Each number is 500 + 25 x the weight over its row's rms, rounded and kept within 0 to 999. Layers, rows and columns count from 0. Numbers have three digits each. The size before them is the row's rms in percent of the matrix's.

# layer 4 MLP gate, 320x128, rms 0.241, rows 283-319, columns 64-127
105:503513487492461474545483477548487466468496466485479517540454503485476497507547501444532514503469520495506507542518502532483513517478545484509488517496491505479570508534524455530520481499482493
092:536490545513508557485506473502484450478507500514470468529518552448516493516468500504513520499547548495522451555483495503513492513493447514474531498481506494452524497497491483505493528463568489
097:465517560502502504516516509482499562469462549463517491514542451468512526498458509467471456484505534543491492511493483494514494504506541482488479513528524529489491495464489516532458509481504521
101:480529502456477513521513504480482470480462526479453473495516495517489497479534488454446546470455531445483500492479480500519523538514480526453491508491488530508505539550506494503504472518522511
091:482518534505475503525469499443493498440471499492524500487496460527530561540497499473476539512490493495515516498512472498523476509494540491457503488456492481497497522483483463509492506525546493
109:471541492525483473468447492468520474490551490521544465517474488497492534483501538476488551496486504485517477498508514505477535464507530480505501470510454526501483545495453519535529518506496496
094:468502483501511509463516497455509499512489508429427579502498493464512510477475507478506479496534518488506517517493480487439501525489535467507505481529504506507527475492443520499494500499530516
096:485489510472479494439509513523486481542526510527504521501514482492489471535505535538513501495496517520474525521486525474475496492511525449464461517504504466475509464494506499504502550479508504
075:533478460519472491507502496456490531491504479493483489526500494519512550490505480484492478523515499505536492458475480502517539525489454491551492463494492475483501509507463453500542476519497486
126:531497517518496484524533497490490519539498484541471482522492498491499497547471524552489465506514511506510485496495459544485532519492502521508515532471486456532528512491439495502522516507524488
110:515480566491473475488516469491481521475464459499474497554504498489525494494463546511456517498522444492494540497519499530469487512467479511544505522494479512541462519512523476479501494535558500
094:426506504486538515516472497505517537496466532489515512566499500490445474510464520472511541490498507478511483514516492501473478463526461486521479503500483512463490532476452533520488520480502530
096:526470457518523487539466523473511520484487499541491519534487483540491477508567504500445486525501506480444510511467512483508450504476546527508540495499495508491490476500484483518509529519488480
147:478511448504493525509499525488512495489538475509478521546501521439480487478488510506456456517463504476535457488533498538482463492505520503505553494536518472536484518510449484551541490518496499
111:468484417500509490519531514517492514491497504506522461542496507466478499509464526475505553488504516484529544496474538503464453509490536509486508505512499506492456531497517493477502506491521495
100:518474520466520533539505498506519511496480516476496488516462462506487484491498505465469506513482546469552468534514453507531526538514511471488495525518455507520517499527464486488518458476516561
100:492494542483466500497485454544441475515452484489457477506481466521536467443514503533488551549496513504502470495520518504491471489507510492513506462502517458462537500496477523513518530462521483
105:524499464495509496489513488529505516448479477450476530534477509463494515466509490470507474518546523517535507516506526458416481465521512475527553495500493488505496524472470464490441504521507475
096:515489486498534488477515529506507480482514527486513500508467458495497486410490498436503479493518494507528513466503521489527539482505511420444467515483484471491512530519503519478492468514483488
092:502501494509464492522491495518519486490459546533461470491487485497512510476460499480504494499461502542500472499487516504492468466535527480465479496529494501499518490494441445533489514502451503
104:502477521488503516471471469495510500512500541482507492555522520505517507522500519536498521465510534526495477455465504483525480515471516469475497506508450476481480459488525485468482549468517413
107:491519513527533504499522486503482576506482468498502522520529532447500507486468498509494467505508466507528506515497481469525515501496571504534543458501487472527497529481467522535517572536462506
102:495491502452529517508510555507484460498455524526493552497495530467464508482530524506500481519497480500526516480497471546492483474531520506510488451512473499508484477517494439514457508494516481
097:510482526473529522510503519486480509490533493506492479465487526475496529543516477502488580545496488511521538483500484470477493517507505481511534499499539503499506512498496471523451527497465511
085:520538523504517468504479500496516478458464545529499475525485498481480479458490511470505482500532500467527483501440471513515520510505418502473524471497508513449525506458496518499560501511511504
092:531492511475507522526491483494510504433484540473500485512488468474463469534536502459492532474507501522496522463471508486500500530469487510521476439534513499486496507505499505515560467462539518
095:467538519510464528532518492524524523500519512498493507517517558531479468450491474495503510486507476531507491508431494475516492511492433512471512536499479539535517501548469492512502491521523511
101:520490499517499459514487497490552522480484530501486550504495485504480537573497533451494508509503478469480531486539452517464445519492520493511481476502547508484494501493454501502484528476542481
094:474494493496483533474527496522508493476524487507538478495483503438456496512466475460509452514485446464511450510497500508513548510496499524469513523517497455475503517495494538500475484518497492
104:483458453505522499472532492466487516475535517481513511496475463492511500507487496474559489488514491521467478471539515504506504470520514482500488516524436481518508503479478471520498537509525512
106:498527511537473479526528506481555510494520507484483499447509483447512449503523504485516519535532535478520524518516527537501534512491497474559502519503487494509473496487490514544485503537498506
090:457489491495517508539519487514499546512458489492531486475481486446504489512537499472513500503482490503502477488455490506506467495490513471496500500488487556459467535468486512521548489500495462
094:488552506539496509487500479489474507476510495510497454526470480518483504476515514523531489491491458512500498469498497510474549482507531476562488495514435530505515440506436481528506477488463534
103:520475498497461517528500502468517505497464503545504488513502487452539493526493489527485500502554468507505491489525495498482521503474518497515532538506514507525503529509488497562496506487503504
106:501517510521529527479526476480517495494481526503507546509481483515497488496477494507491509515520491473473487511445495514490531515479522470485520555506530542461510447519488496467525544497483500
089:488529504448537494478504446477501509520512488514515462527477506473461512568465463500539460514464480540499459480486494497530433496509500474492474491518480494510546496495491462471506557512521527
090:496444486490528501431514529469528456526522506499475481497529488498503510452572474518463541490517484516489447513515524519513473502474535523474500454482520487484527515514523522482500494499498543
# layer 4 MLP up, 320x128, rms 0.223, rows 283-319, columns 64-127
102:469503521526475491485513494496522573561523502533519453498499459499503504501497513503524512500521489485479513532485503452492521508515477515495535418494519484463522494494452518505501527526534515
088:502465508466512433497508516476492521498477481532488564500456533485540473555468513489479534500486503476462485539500561485518513489502525494475517540458510509506503482539508513498496488481518516
102:461447514499542503531504534492521511447485546485519475502500500483526534528484495481492481505511499549502478505484491476547501525520482486509455540505505512505486506485485495483500516448513509
106:533515467509530528494477491539497508495506520510505504483490514488471512483468535549478503494486507463490515531519485498509466552512482479536508491442504472455511496453486511494482440489530542
092:555513522509517493525501544471461500461505513495482490497499473518515508510474478480485477495472545464491513457509480498513488457497519490466477515476491480539499488526467484501460494537563484
104:452505489502518478502524507540456524515480453485468466482489539506496505544518540500479483509505486494542478536486514506539495494518506520517461446481535491519521485504531500502506493496517567
104:533499511533546506462504556506528491506470499502503494490525522466504510475501503524497565476495484537530476477487500499514482486541472521496536521463461477522474477475492484496511470498470468
093:517492535511477482507497532507519501521499438520487477509457511502513531496525500513510504475468495461486529481522473533478498521510500525506512492504516477547418504526533497503454509512498435
079:539507481500505497490487478470476544521493498510538503525483544469492478507522504455535441534555517480463497542498485511527545522480481525500474506500526477512503459482476501530485510503487506
126:510513526510506492524530499463519506505455502548491527484522498523487475471501513536485489556511508481506503486486491513495499478501554469509478520507507466522504534504493519483505513459473530
116:523486507520494449497460544492541514494523520458531520487509478522496534499535469498527514528552548532505470541512541517507494498532517515510540484527542546496513490488488499503521466442499423
098:482505503477524548463553485507509491497473484514532470481529483519484493518488496520523490530488491545493449484489482490448479498530511508506538489478531474529516540461536540542574507482512508
100:490495479479509510506454502469479465553512526465474502505504523448530549518494488498510497512527498471497467464534512471505472506478500543462520468540498474528568503475472452521459498489501489
133:485492453501488482488543472485470538530480491526488471516509522504490513552472516514505445501494511482457481450490529532531517521525549476494517482470489483488471519438456478515490524497497532
106:473503553524497502478522511485481502509495515505473522485505479498508473504527531528495492519484499537481477522502515532509494478471497485480479509461504458486517489505481446459485469548511453
101:505509495482525524527522479459465537487483529530473505529520506474504506501489500473554501504555506507466490508535503508499522478529506506470509486469550514501462536473520495515544507486518498
097:531515496525508493502559537481513470543518528517484526503536518491492486545550495480488453478517471498479561542414476510513497509488464505498470516465519495522527489517466507501507502504483482
100:545480484479500522487495461509529497475468509484578465462483538504519514529486482492477533548478470459502534438498528560522515571505481518508466537492512498502466490521517499461497551498530519
098:507484524534536478491492529476547498515514474429539529529476502550478469517504506500456495480536507510488463509512486501492510536518477486462489511478512489466494482479532433488476522515504490
104:469517499496532511487529502490511517495512471515472522497485469472438461497553522497505523480540500459484513483480473498500502498460456505509542509480530544471485528550519514469449490494500515
102:490508507464537517525493482487510538521441521505469461515474465496495523543511504498461467514533503517524462501500512461466538457556523538515474492487502499474520501481495476483494490445483541
108:536552553491554550532542492529507510497486496520507505521488526484487497515481492529487513516467512502464485475452471492500502503490454520519499478491509478547523516495500518524483530514491506
095:487510481454482489522492485508443512492503514485535469527472511503475473475527531475519483562506502503447517511520501480497527513449492477504513538533487574469472494469491442497525452513486466
101:536542477511511506550460479470490508506514485500499507526500506463503509522470537491524461500514520524505554518539516528503500544505482491511472529484453500491476510440505502505513510507474483
090:492480549504506503473492534465516494490504472517516506510533490455481534516482509491504507531487461542510525500515499518489532466479487541534459549507559502474513507503516506520508500505499528
097:467483526503525494520477519528499479445519493493511528492489515465478515477505500465492485507527504527507519478516544500501490500501523496507522502498496520526532488512514493513493452489499525
088:522522493483538469507516514497517511503480511511527465454487516514445492516555509504488471460516538492515510510482466519490477506501514479502492456485493507490519456455495494515517497480503510
103:483538496468501473505476560483473507506501460498503491492494570472538523535480481468486505491494483484502473519512488556479513517486514560495488522464500492488490524520485486498538527514547517
104:535543503511472473528480530504493495543471522493503488489510469471535508521501522478515510517535512527509530497484504486491485501497477480510495480549503518491562494487465520515486446465495475
105:503534491515524514453508499509468513513561499494459510479490507491532473530528512480526501524504478525473503501520473505563469498501491489483487496548489507518524541504520500443517518494515487
103:469480506500508483454507484515432503509498536469498492548469534518515562479495482504500499512476431522478497477495503475510495528504516490485517516515483485507510474490524484466496501509518496
098:505505479530470503518480514509504457510463523504497526465535528493504456479512529556497536495497512517539501503498518491526439523485465477501449496467489512484510532544492512541542477496494501
095:488499482473487539508506510501512467518453485537490485538495493506509479532524491514464456491467531517533486525518512483462514525451500490473494540442507475500493492498492505505473508532511486
111:516479486494471467498472505551516478537536489493489477499498496476504508509515514507531516512490462472485536491476527498516496520532487464492468535502506511508495475558459474502455511482531533
095:515451471469534488511494469501530467491512456471487523473473491499510509478538472516466471509490523477494506493532552496505512449495499525478523476510502461528513522468487501531503502515556549
100:509492490519465507475506516474498461499446498523508472501524511483461523498488486525548569485492486511501500529488507514505483466528474531449504502536472527525531467543508495495474484497486488
099:503542484499528493512490472513480511479514530522551522502523504522491515539473469448510421500492500526491502556508510475517474483510476490544479502505482491521484482491491490500508487491486518
# layer 4 MLP down (transposed), 320x128, rms 0.211, rows 283-319, columns 64-127
102:513478482440496485530476529506496491483462527511514518510530514480495492511523483487461481476528476545519485487485493503464518505498501483509502488527517522528528524469541467534499515502513538
096:485510480480485513482492505497524511531478478499508427505514478478512533492507496526493478504489481488498499443497493523434524485497510498501494488528513502469499502479490488471538510525569528
103:504498481510512479502487471458462493484564533467515527509508499483530480495472485479489482508513504469503553498487537474521490452502495486506484510521509460491506518513471500505472461484433498
091:487520491504536502464503490509475544512523493531527533518510526470544524520503463500523500498540468522552510502468478525481507476525515458488460483506500459536507466496517530531516540520536510
094:506510548513479483473446474445500443536517508518496476525526509502445487487512518531469505487508505502530518521492460505482450503546437497496537531430499494477539462484513510455475481534443480
108:532499514511508477491493517517518501483486512483428512512516541460495519528407485518503495500510539506517506522512466478487491494480502478497484500515472509481521485466508496489534518516507489
102:514510476476494495482534514467510486486465488431489512494490523508500488541501490484532472508508507560480534530428485496494502485526502451496493466505449499538500479473556503487534491495510529
103:447547516505469495534496510541508505511503464518486501482483579494493517418463504563505558502505486498477525472458464555494465502478510476520505505504497515480485508480503529525490498526494500
094:486531532503495523474502478499505467532468508468493511502484506528501506462475537478501473480480487493518536486535519463531466517465533497459480497518501521471487509529480491490481506516442471
106:511506463523478437465499505532472497489526514486491519542499505499493486494486449518501486485509502537481506496522545498496495460504501495503484459458449523527513465492525498516470490504493472
105:481517487495503537503488512509503474445471515467500557493518469516526487508484502522486504489448510456490485471485467490496499546459497534471486513503506460481490480508447512533513539493458517
098:469519531501457549472505543512492503558506487522501503491515522512471500507502461537442515549495498512500511488476488504480460459506512483522512491497456531480456526500476484503511491452445492
101:503479517461495477484479529492478481547525497454487443490524517514470497514518543503525479486475505416566482459514510519478508503489500557500537520531533547479500510487518485479490484530493490
092:535530508499510536517509521477510503494494522546497489506504506502518469502480446505514508472555519532491539502506492522494492480439490449533520536483457476464516502498534498521529520504537477
101:494458559525467501517484507486484479487483518496519450510513498530542541459499521528484518471515476469510500520522546496545520499475508531506499532456494524499524467470486484482500465518513513
097:530523527474507492507482523465508511503504502494498493553478472510479483512528488461496510505465485521538510533502513449513475517517474491514456557467463545524492486507472496502495464508486561
099:519550537511503513508506482485460521517502514553508512515474508503506463546536490533511524450511513521534526473519521469508495499481506483492517511425469478446494480525500511497516521465496512
107:464504499501502517482521523471511513536489477499519461476509487472515543490549513511495506516434513475505471508536488512490507495509524543521498540494511561495481470477497554493520483478509530
100:500514531470479491506462449474516517541526527470495491538547473523474472501500452485485489485486487542513524503488533546525499493502463457516461517530508584477533537507512532491524468523548499
102:459485536504507467500467483476490498467494554530503473496525510477508479496550552477518514517478473520530488501478495477473504510535462517463517510477503486492483506501477497508507491548500517
102:499477514508522490524521476472520489510492561508525502506479489494513534506525532486517492492515509506505535524470462518499495475487510489504500534490503465503492503506470472487495520495426534
103:501483513516471494485494492496483503488499488502473484502571489467477518481502496466476454509485484497509489514493517516485491531470501498500497467514504540523469504509499517482510536542493485
102:488460494527473504506476480491457466492503472503471498509474510485504486493513550484522467501460435495494498533513559569498497482500501518490498475489501495529547467515516478467451521528496453
100:478464498513526470511520472561494492519507509528479493511492509459461524497499493477495531531497450498538452520491483531472506512506515500544489502519478525511480496458504498481510487536490488
087:509497523525481558504462553508497494476503505468546509493517483500515502520508501510487478477501483453506479469515457500470505501495481478507480471497541488482473523466476486491487527542495493
102:543482491527487481505514495489503507540493502494470494480542489512515490539506511536522470482505503453470472518512474495452506494532461474500515483483492510492514480519506454521480490492463506
099:509468506469527523498491508519458423527519470539458472497464496471490521523490537476495539524511489450487515483509486525466508512460507517474488472485530500489476522540467520489477483493524472
093:505498531447496504486496496480461532469508474518459453514482515487471511486500496502474509510505499532500480498496482509496496501481497520515510510491533513515480519484544510446532490497503496
098:527513488492517537487516484531516500494496487507515481501527501524531522445510486528441475522465493472523506512505476515515491485503509506526499545548485436453477495448497506495513509504470521
107:488508555501467517545524527508550497466491562496510483508503499516480551503508460499523520436461501509538501488479527492486519479511445525540526492512465497490497462476491500516551476485495501
104:515509517490504484484497531529506455524526525529454496478520455496512458514508556458510474481485498557507493486501509514458477475508522499494520502539461508518498505456473509574483506486445503
101:530467525463531461473525504497551505525497494494469491522519478482498533510513516447514493480509483512480528501518445491506542509515463479517503449526479518526508509486530469466453512495570541
097:512487526500481450469536471477532507496499492459475496562507513479468487477500507454493507521526501485537505514477486507532496487521465511508514503469464546549503484532500510479478451494509522
098:500544502453515501508533471473474538504504524498481493500471520544481501500506522499487541464447516402493521511525529472490511506500515510471514492493497539512508515508500496509524452480510489
099:466464462492486514512517543481494454499545504500508534491537481523479500480502499492445487537467504523504473505500520537455477564494461510519490490508470439519478533473491495496448525498480503
097:501483504511512502519492501519479524474469458522495487525520521463492506527485491503542501494528488494514535499493473494499485459512463488447489456478474548506491505472557459518451494547475528
097:496495470525485511493526508542537485481510488501488497517516534506457521453491508550466495524579494534481523534493486507487468472472498508477486478511512442498499556532498472531530507530494494